config = dict(
    norm_place='pre',
    rope_theta=69900.0,
    rope_fraction=0.25,
    bias='none',
    init='uniform',
    init_std_qkv=0.0231,
    init_std_o=0.00516,
    weight_decay=0.096,
    doc_mask=True,
    train_tokens=123300000,
)
Each number is 50 + 12 x the weight over its row's rms, rounded and kept within 0 to 99. Layers, rows and columns count from 0. The size before them is the row's rms in percent of the matrix's.

# layer 7 attention value, 192x192, rms 0.0885, rows 117-125, columns 0-191
081:39 45 54 39 66 49 10 56 35 51 50 56 57 30 40 34 60 63 42 38 74 58 70 57 65 62 59 70 77 52 48 27 42 58 52 66 57 40 64 47 66 53 27 56 54 55 39 41 45 54 50 43 42 55 72 67 58 21 67 57 55 69 44 47 49 44 44 61 57 34 47 39 63 60 42 45 62 43 58 65 43 26 47 44 56 39 52 55 61 37 63 71 41 42 56 79 43 63 60 44 73 42 63 58 47 32 48 55 57 59 62 48 20 63 49 62 43 46 55 50 48 38 31 67 68 47 56 28 47 39 58 56 46 44 31 44 54 29 62 67 37 47 52 45 53 50 68 50 53 45 50 69 44 58 52 34 48 28 62 73 64 45 50 73 53 61 44 45 45 54 56 73 41 57 47 55 49 46 66 44 45 55 61 50 31 44 35 52 59 45 39 63
081:48 53 74 48 50 52 55 50 47 52 63 47 70 33 43 59 51 77 40 33 31 49 46 40 16 41 39 39 66 61 55 56 62 37 37 44 49 38 69 53 73 37 46 41 51 58 57 50 17 48 43 84 44 44 65 72 51 52 40 63 67 42 50 46 79 61 57 52 68 58 47 49 40 52 41 55 58 60 37 43 65 60 46 69 57 65 58 69 66 45 59 65 70 39 36 66 42 59 48 30 49 56 54 65 29 37 45 73 38 52 50 66 46 52 49 47 32 37 52 38 51 26 51 65 45 54 53 23 51 37 58 54 47 46 64 59 38 41 51 24 62 56 63 43 45 51 49 43 42 47 41 45 36 25 57 36 55 47 71 32 41 54 55 54 45 59 36 78 70 42 53 51 38 51 52 50 45 56 39 43 41 42 55 52 63 51 46 64 45 55 54 72
079:51 72 32 69 47 42 30 33 46 42 65 37 41 59 45 39 30 67 46 48 63 71 41 46 54 29 62 60 72 52 58 46 56 40 54 45 52 61 56 54 33 45 61 41 30 47 59 41 45 41 52 37 38 52 70 79 71 38 47 41 49 49 33 50 49 65 50 49 69 42 55 33 45 36 37 49 67 57 58 57 50 59 42 71 64 36 63 55 66 43 41 55 38 67 47 72 56 60 41 61 48 52 58 60 47 52 52 63 48 41 46 58 49 40 40 50 50 68 31 73 47 55 51 47 42 39 37 50 58 55 46 53 31 60 63 34 74 48 36 34 40 41 37 57 74 44 29 60 29 26 39 60 36 52 39 36 43 65 41 49 25 30 40 60 23 52 55 72 55 57 48 47 60 45 40 19 48 29 63 57 66 54 45 40 53 44 41 44 64 34 58 44
079:52 45 55 41 50 45 67 68 52 64 42 48 78 67 46 46 55 36 57 52 50 60 43 44 38 47 59 39 45 40 42 66 59 51 42 56 47 22 38 55 39 47 62 58 42 56 45 29 51 44 50 63 47 50 59 42 41 32 58 47 68 34 74 39 32 76 44 49 42 67 45 42 54 54 40 57 38 31 44 51 50 58 42 30 39 44 33 36 21 68 43 35 59 40 51 23 49 50 49 63 47 47 16 50 56 68 26 51 29 53 25 48 56 36 59 47 56 57 67 26 63 51 42 42 55 71 47 37 33 54 41 53 39 56 53 33 37 46 41 24 44 61 38 58 48 65 66 55 63 64 60 66 30 41 51 59 53 34 55 28 55 52 58 63 49 61 76 49 44 49 29 41 49 43 47 58 36 38 44 67 62 57 51 31 52 48 54 45 38 63 72 31
110:42 38 51 36 55 57 51 43 54 30 58 52 46 56 46 57 79 56 39 33 40 70 56 64 50 44 39 51 58 44 37 62 43 45 46 63 44 42 52 42 85 30 29 65 56 51 52 34 29 61 48 42 23 53 28 64 47 51 58 41 58 40 55 38 64 41 62 48 30 48 40 67 40 66 50 22 51 55 70 33 33 62 49 31 50 50 51 68 48 45 47 56 49 47 45 60 41 46 56 48 39 44 59 49 45 43 48 52 57 53 65 44 34 59 38 42 44 49 65 37 47 55 38 69 55 48 52 44 46 40 62 42 64 25 34 50 39 44 33 71 50 67 70 73 62 45 57 61 74 38 53 46 70 53 40 72 59 17 78 72 52 64 58 44 51 48 48 55 62 42 22 51 33 56 45 57 45 55 49 52 24 49 65 65 47 62 38 55 62 52 52 66
075:58 40 71 57 41 68 63 48 36 22 54 37 50 63 51 54 49 76 56 47 62 60 53 50 30 28 31 32 54 40 61 67 49 59 55 53 33 65 62 53 70 46 47 39 58 57 52 47 38 74 47 59 47 71 30 69 30 33 51 44 28 59 33 36 71 54 60 47 78 54 33 58 58 56 48 57 62 73 44 34 45 58 48 56 54 80 61 37 67 68 61 47 58 52 43 55 39 45 71 54 57 57 67 37 60 48 53 46 45 35 51 65 51 41 62 66 55 57 50 28 51 34 47 53 48 37 67 44 55 45 46 49 66 34 51 53 46 58 35 49 59 61 71 62 30 24 58 46 42 51 44 63 63 39 51 56 50 47 38 34 67 37 28 46 56 47 49 74 65 47 44 45 50 48 49 37 74 68 51 48 64 36 35 46 58 52 69 47 51 59 67 46
080:55 62 55 33 52 60 65 72 38 51 54 46 41 67 52 39 50 51 65 53 40 39 59 56 72 56 63 49 73 26 26 39 52 54 56 32 53 59 48 53 61 41 63 31 61 35 69 37 50 45 48 75 55 38 50 28 61 36 27 69 36 58 45 56 41 63 50 46 47 49 62 38 39 36 53 64 46 58 45 45 56 67 47 53 44 61 46 44 34 63 49 58 70 38 35 30 86 49 37 68 49 36 21 66 44 68 65 46 49 52 22 49 46 41 44 31 29 59 49 44 42 49 49 56 52 54 58 54 55 45 51 65 52 32 44 40 48 26 69 47 56 55 35 23 54 37 48 43 61 46 74 44 26 63 59 59 57 33 42 61 46 44 50 44 42 59 62 60 44 56 52 55 51 38 39 44 33 27 60 40 67 55 52 40 32 37 38 48 56 41 42 39
083:61 62 26 73 52 41 70 56 63 81 34 52 64 40 51 45 40 38 50 63 52 39 49 18 54 55 52 41 31 57 61 55 44 44 63 35 62 60 49 42 22 58 72 50 53 49 55 51 59 38 38 51 66 47 54 36 64 60 39 46 46 48 69 59 40 73 47 53 51 54 51 63 23 41 39 54 44 50 37 62 60 52 56 31 43 58 47 34 43 45 25 33 73 71 55 18 54 53 43 49 43 60 21 62 66 52 48 58 42 42 29 48 65 43 68 46 54 48 62 44 52 63 69 25 48 55 47 68 28 55 36 58 37 62 57 47 44 59 43 36 51 32 40 45 49 53 43 23 56 48 61 30 50 53 52 41 42 69 39 34 46 50 60 41 51 36 47 46 43 65 50 21 52 42 57 58 55 39 48 59 63 48 51 47 64 57 35 48 33 45 70 55
084:37 46 38 44 38 50 59 41 40 44 39 44 55 58 45 51 65 59 52 47 17 42 55 34 76 55 17 58 77 38 48 39 62 57 41 34 50 41 45 65 67 45 48 28 45 41 50 42 59 45 38 61 39 54 39 58 71 29 44 62 19 70 45 58 48 48 49 48 54 47 50 48 55 60 64 56 59 43 41 52 58 51 59 63 68 57 50 42 46 46 59 64 55 34 58 47 47 49 33 59 54 50 43 58 54 34 40 52 50 60 40 50 39 66 45 40 27 43 64 63 73 38 58 72 59 41 49 53 53 45 35 57 61 42 44 46 51 25 64 52 43 55 69 23 33 38 35 33 53 16 45 39 29 40 47 41 47 51 50 59 50 41 52 58 46 38 61 61 50 50 73 55 40 47 67 50 55 37 79 39 81 57 63 43 40 36 37 39 52 33 45 74
# layer 7 attention output (transposed), 192x192, rms 0.089, rows 117-124, columns 0-191
077:31 61 46 16 93 48 22 61 33 66 49 48 53 53 30 43 69 52 46 40 36 29 55 33 55 56 42 58 69 38 39 47 38 55 36 41 61 47 50 45 67 44 40 50 59 56 26 60 52 55 63 22 30 48 66 60 57 53 37 31 74 60 67 38 63 59 62 75 42 39 51 26 48 53 61 39 63 67 53 40 40 40 61 64 52 59 47 47 52 49 26 65 36 51 55 54 45 52 13 42 52 65 46 50 51 59 43 54 32 44 31 36 50 31 53 60 42 43 64 69 53 59 47 40 51 50 46 29 61 40 40 66 41 41 53 41 76 45 53 52 46 40 47 56 54 35 73 55 49 63 51 44 37 55 58 44 53 54 70 65 50 57 54 52 40 44 60 62 48 64 46 45 53 48 44 61 56 41 53 28 51 53 52 50 37 46 66 42 44 43 42 56
085:56 47 46 50 70 30 56 35 56 57 78 46 42 63 40 37 49 50 33 40 32 37 43 25 35 47 38 43 34 38 58 46 44 41 40 53 63 42 58 36 58 45 40 47 61 44 41 64 38 67 70 46 54 47 57 80 49 51 33 43 58 50 50 48 39 62 46 33 73 41 56 60 41 71 50 56 53 58 60 62 74 67 65 64 43 73 40 52 75 47 59 72 47 46 42 41 40 43 49 40 38 47 43 71 45 62 59 45 39 49 27 66 50 67 59 58 28 30 68 45 49 73 36 65 39 46 49 45 56 52 38 45 40 34 62 64 45 38 39 49 61 56 66 55 50 48 29 55 52 59 68 48 57 49 58 35 73 50 61 52 30 65 69 57 32 59 33 58 54 41 50 51 47 34 72 51 50 49 35 34 41 71 34 42 49 60 37 53 27 64 52 68
085:51 72 51 55 61 67 64 38 51 34 57 29 51 62 54 49 35 63 46 35 74 64 35 47 54 50 54 49 64 44 53 58 47 46 69 49 37 66 53 50 45 41 51 26 55 44 36 35 51 56 29 54 52 44 47 61 44 49 53 44 56 62 35 58 44 55 54 70 63 42 47 44 39 45 56 69 60 44 10 59 63 75 68 66 62 47 44 58 56 33 47 67 55 54 60 55 44 48 58 49 54 76 41 42 73 60 51 44 46 40 42 63 53 56 51 47 28 36 57 37 47 71 59 66 27 47 63 71 59 58 46 55 46 64 61 41 46 39 45 60 64 59 60 54 42 39 30 52 44 66 49 50 63 50 30 50 35 46 71 88 67 41 55 51 50 61 46 26 68 58 62 39 49 56 31 62 67 24 69 39 66 45 28 44 56 41 62 49 59 60 44 39
082:41 31 51 47 48 41 52 52 53 32 43 55 53 49 43 65 47 49 32 42 49 75 67 64 45 74 48 48 57 42 44 55 46 45 47 55 62 54 59 48 29 49 63 45 59 32 29 54 42 45 50 70 46 55 42 42 44 55 64 59 65 35 51 45 37 40 36 58 38 61 63 61 46 47 35 50 35 39 65 60 55 34 59 22 27 58 47 52 58 51 62 48 65 32 46 42 48 41 60 50 46 19 35 65 52 30 47 46 62 36 56 38 46 39 53 35 72 59 54 47 33 31 41 35 57 51 39 66 40 53 46 44 63 57 33 31 23 67 55 47 47 66 53 45 50 66 44 46 71 37 47 51 56 51 51 60 77 49 32 53 51 50 27 23 68 54 67 43 47 37 43 43 50 35 58 54 42 47 40 59 52 66 57 52 85 54 22 65 48 79 73 43
084:62 52 54 21 74 52 46 53 39 39 40 59 57 72 39 39 58 54 51 39 41 49 62 43 59 37 55 54 62 53 35 58 47 48 42 42 53 34 52 47 70 36 45 51 63 51 54 61 28 45 73 33 34 29 56 54 53 50 43 42 67 36 51 41 64 42 58 39 58 45 29 53 45 68 61 25 59 62 80 33 39 62 47 38 35 47 46 30 28 46 46 62 42 44 19 56 68 58 43 24 22 41 60 32 53 50 40 48 51 49 43 39 45 37 25 56 39 48 63 58 60 50 21 54 62 41 45 31 59 47 45 31 46 40 47 56 41 56 41 44 38 32 64 57 62 61 59 55 51 49 50 58 53 82 52 66 57 47 72 37 50 66 51 69 46 46 41 51 62 51 39 40 44 37 49 46 54 69 46 57 38 56 78 59 46 55 39 68 48 39 65 54
076:66 28 74 54 23 45 50 54 69 56 61 55 49 53 66 52 43 63 52 52 40 47 59 42 52 46 30 58 37 38 40 65 49 55 55 45 62 59 48 67 35 26 58 32 41 39 57 25 50 55 80 36 44 53 42 77 36 74 45 20 48 43 54 45 59 51 66 73 64 64 41 54 49 55 21 56 50 49 46 60 59 58 43 61 45 50 53 53 48 55 33 48 37 45 20 47 50 64 57 66 43 25 67 41 47 60 60 46 44 39 57 60 47 38 60 62 58 56 49 23 58 61 61 42 37 21 51 38 61 52 57 36 61 24 78 59 48 54 52 50 60 51 66 58 52 60 53 54 53 48 74 43 69 61 35 52 51 56 57 46 60 48 49 53 45 56 43 58 60 47 34 51 64 49 71 39 46 66 37 67 58 40 55 43 36 72 65 39 56 50 65 36
085:62 49 29 76 28 44 26 61 44 54 56 35 60 48 62 48 51 61 51 53 40 49 40 63 34 68 38 69 50 19 54 59 65 33 37 31 38 43 55 65 49 44 55 30 49 62 51 54 54 27 49 74 38 63 51 44 80 27 51 72 26 58 60 47 59 51 39 34 43 38 57 50 56 37 59 64 37 38 57 64 53 48 51 51 57 44 59 53 58 44 54 64 60 39 61 58 35 51 35 47 44 52 56 59 49 61 31 60 54 55 26 55 44 52 57 28 36 42 41 34 49 53 57 46 39 61 39 69 45 53 64 42 59 38 58 57 52 67 74 82 52 83 51 40 50 43 68 55 41 39 35 49 35 49 49 50 51 60 48 71 54 33 51 48 64 44 46 38 51 64 52 50 35 43 60 57 57 13 42 43 62 57 48 52 71 52 36 46 40 63 54 47
088:52 55 47 84 47 43 73 36 55 34 34 46 56 40 56 64 37 54 60 57 59 76 61 75 42 57 60 39 33 53 63 37 64 50 58 50 37 65 43 41 31 77 63 61 53 52 55 34 55 46 33 68 63 63 54 40 56 52 66 69 36 39 33 58 34 53 37 45 50 58 60 67 47 47 40 63 28 25 50 56 57 63 29 46 49 46 53 61 69 44 70 28 55 52 60 57 52 46 75 68 72 46 25 59 58 36 51 48 59 56 60 41 53 66 64 46 58 49 40 42 51 51 54 41 29 63 53 75 25 44 64 59 64 65 45 47 45 50 38 54 64 71 41 35 54 59 34 32 59 38 52 45 37 45 46 38 57 55 25 49 39 43 56 26 59 42 55 46 48 39 54 51 32 46 48 53 47 55 41 70 53 56 26 41 63 44 37 50 51 54 53 55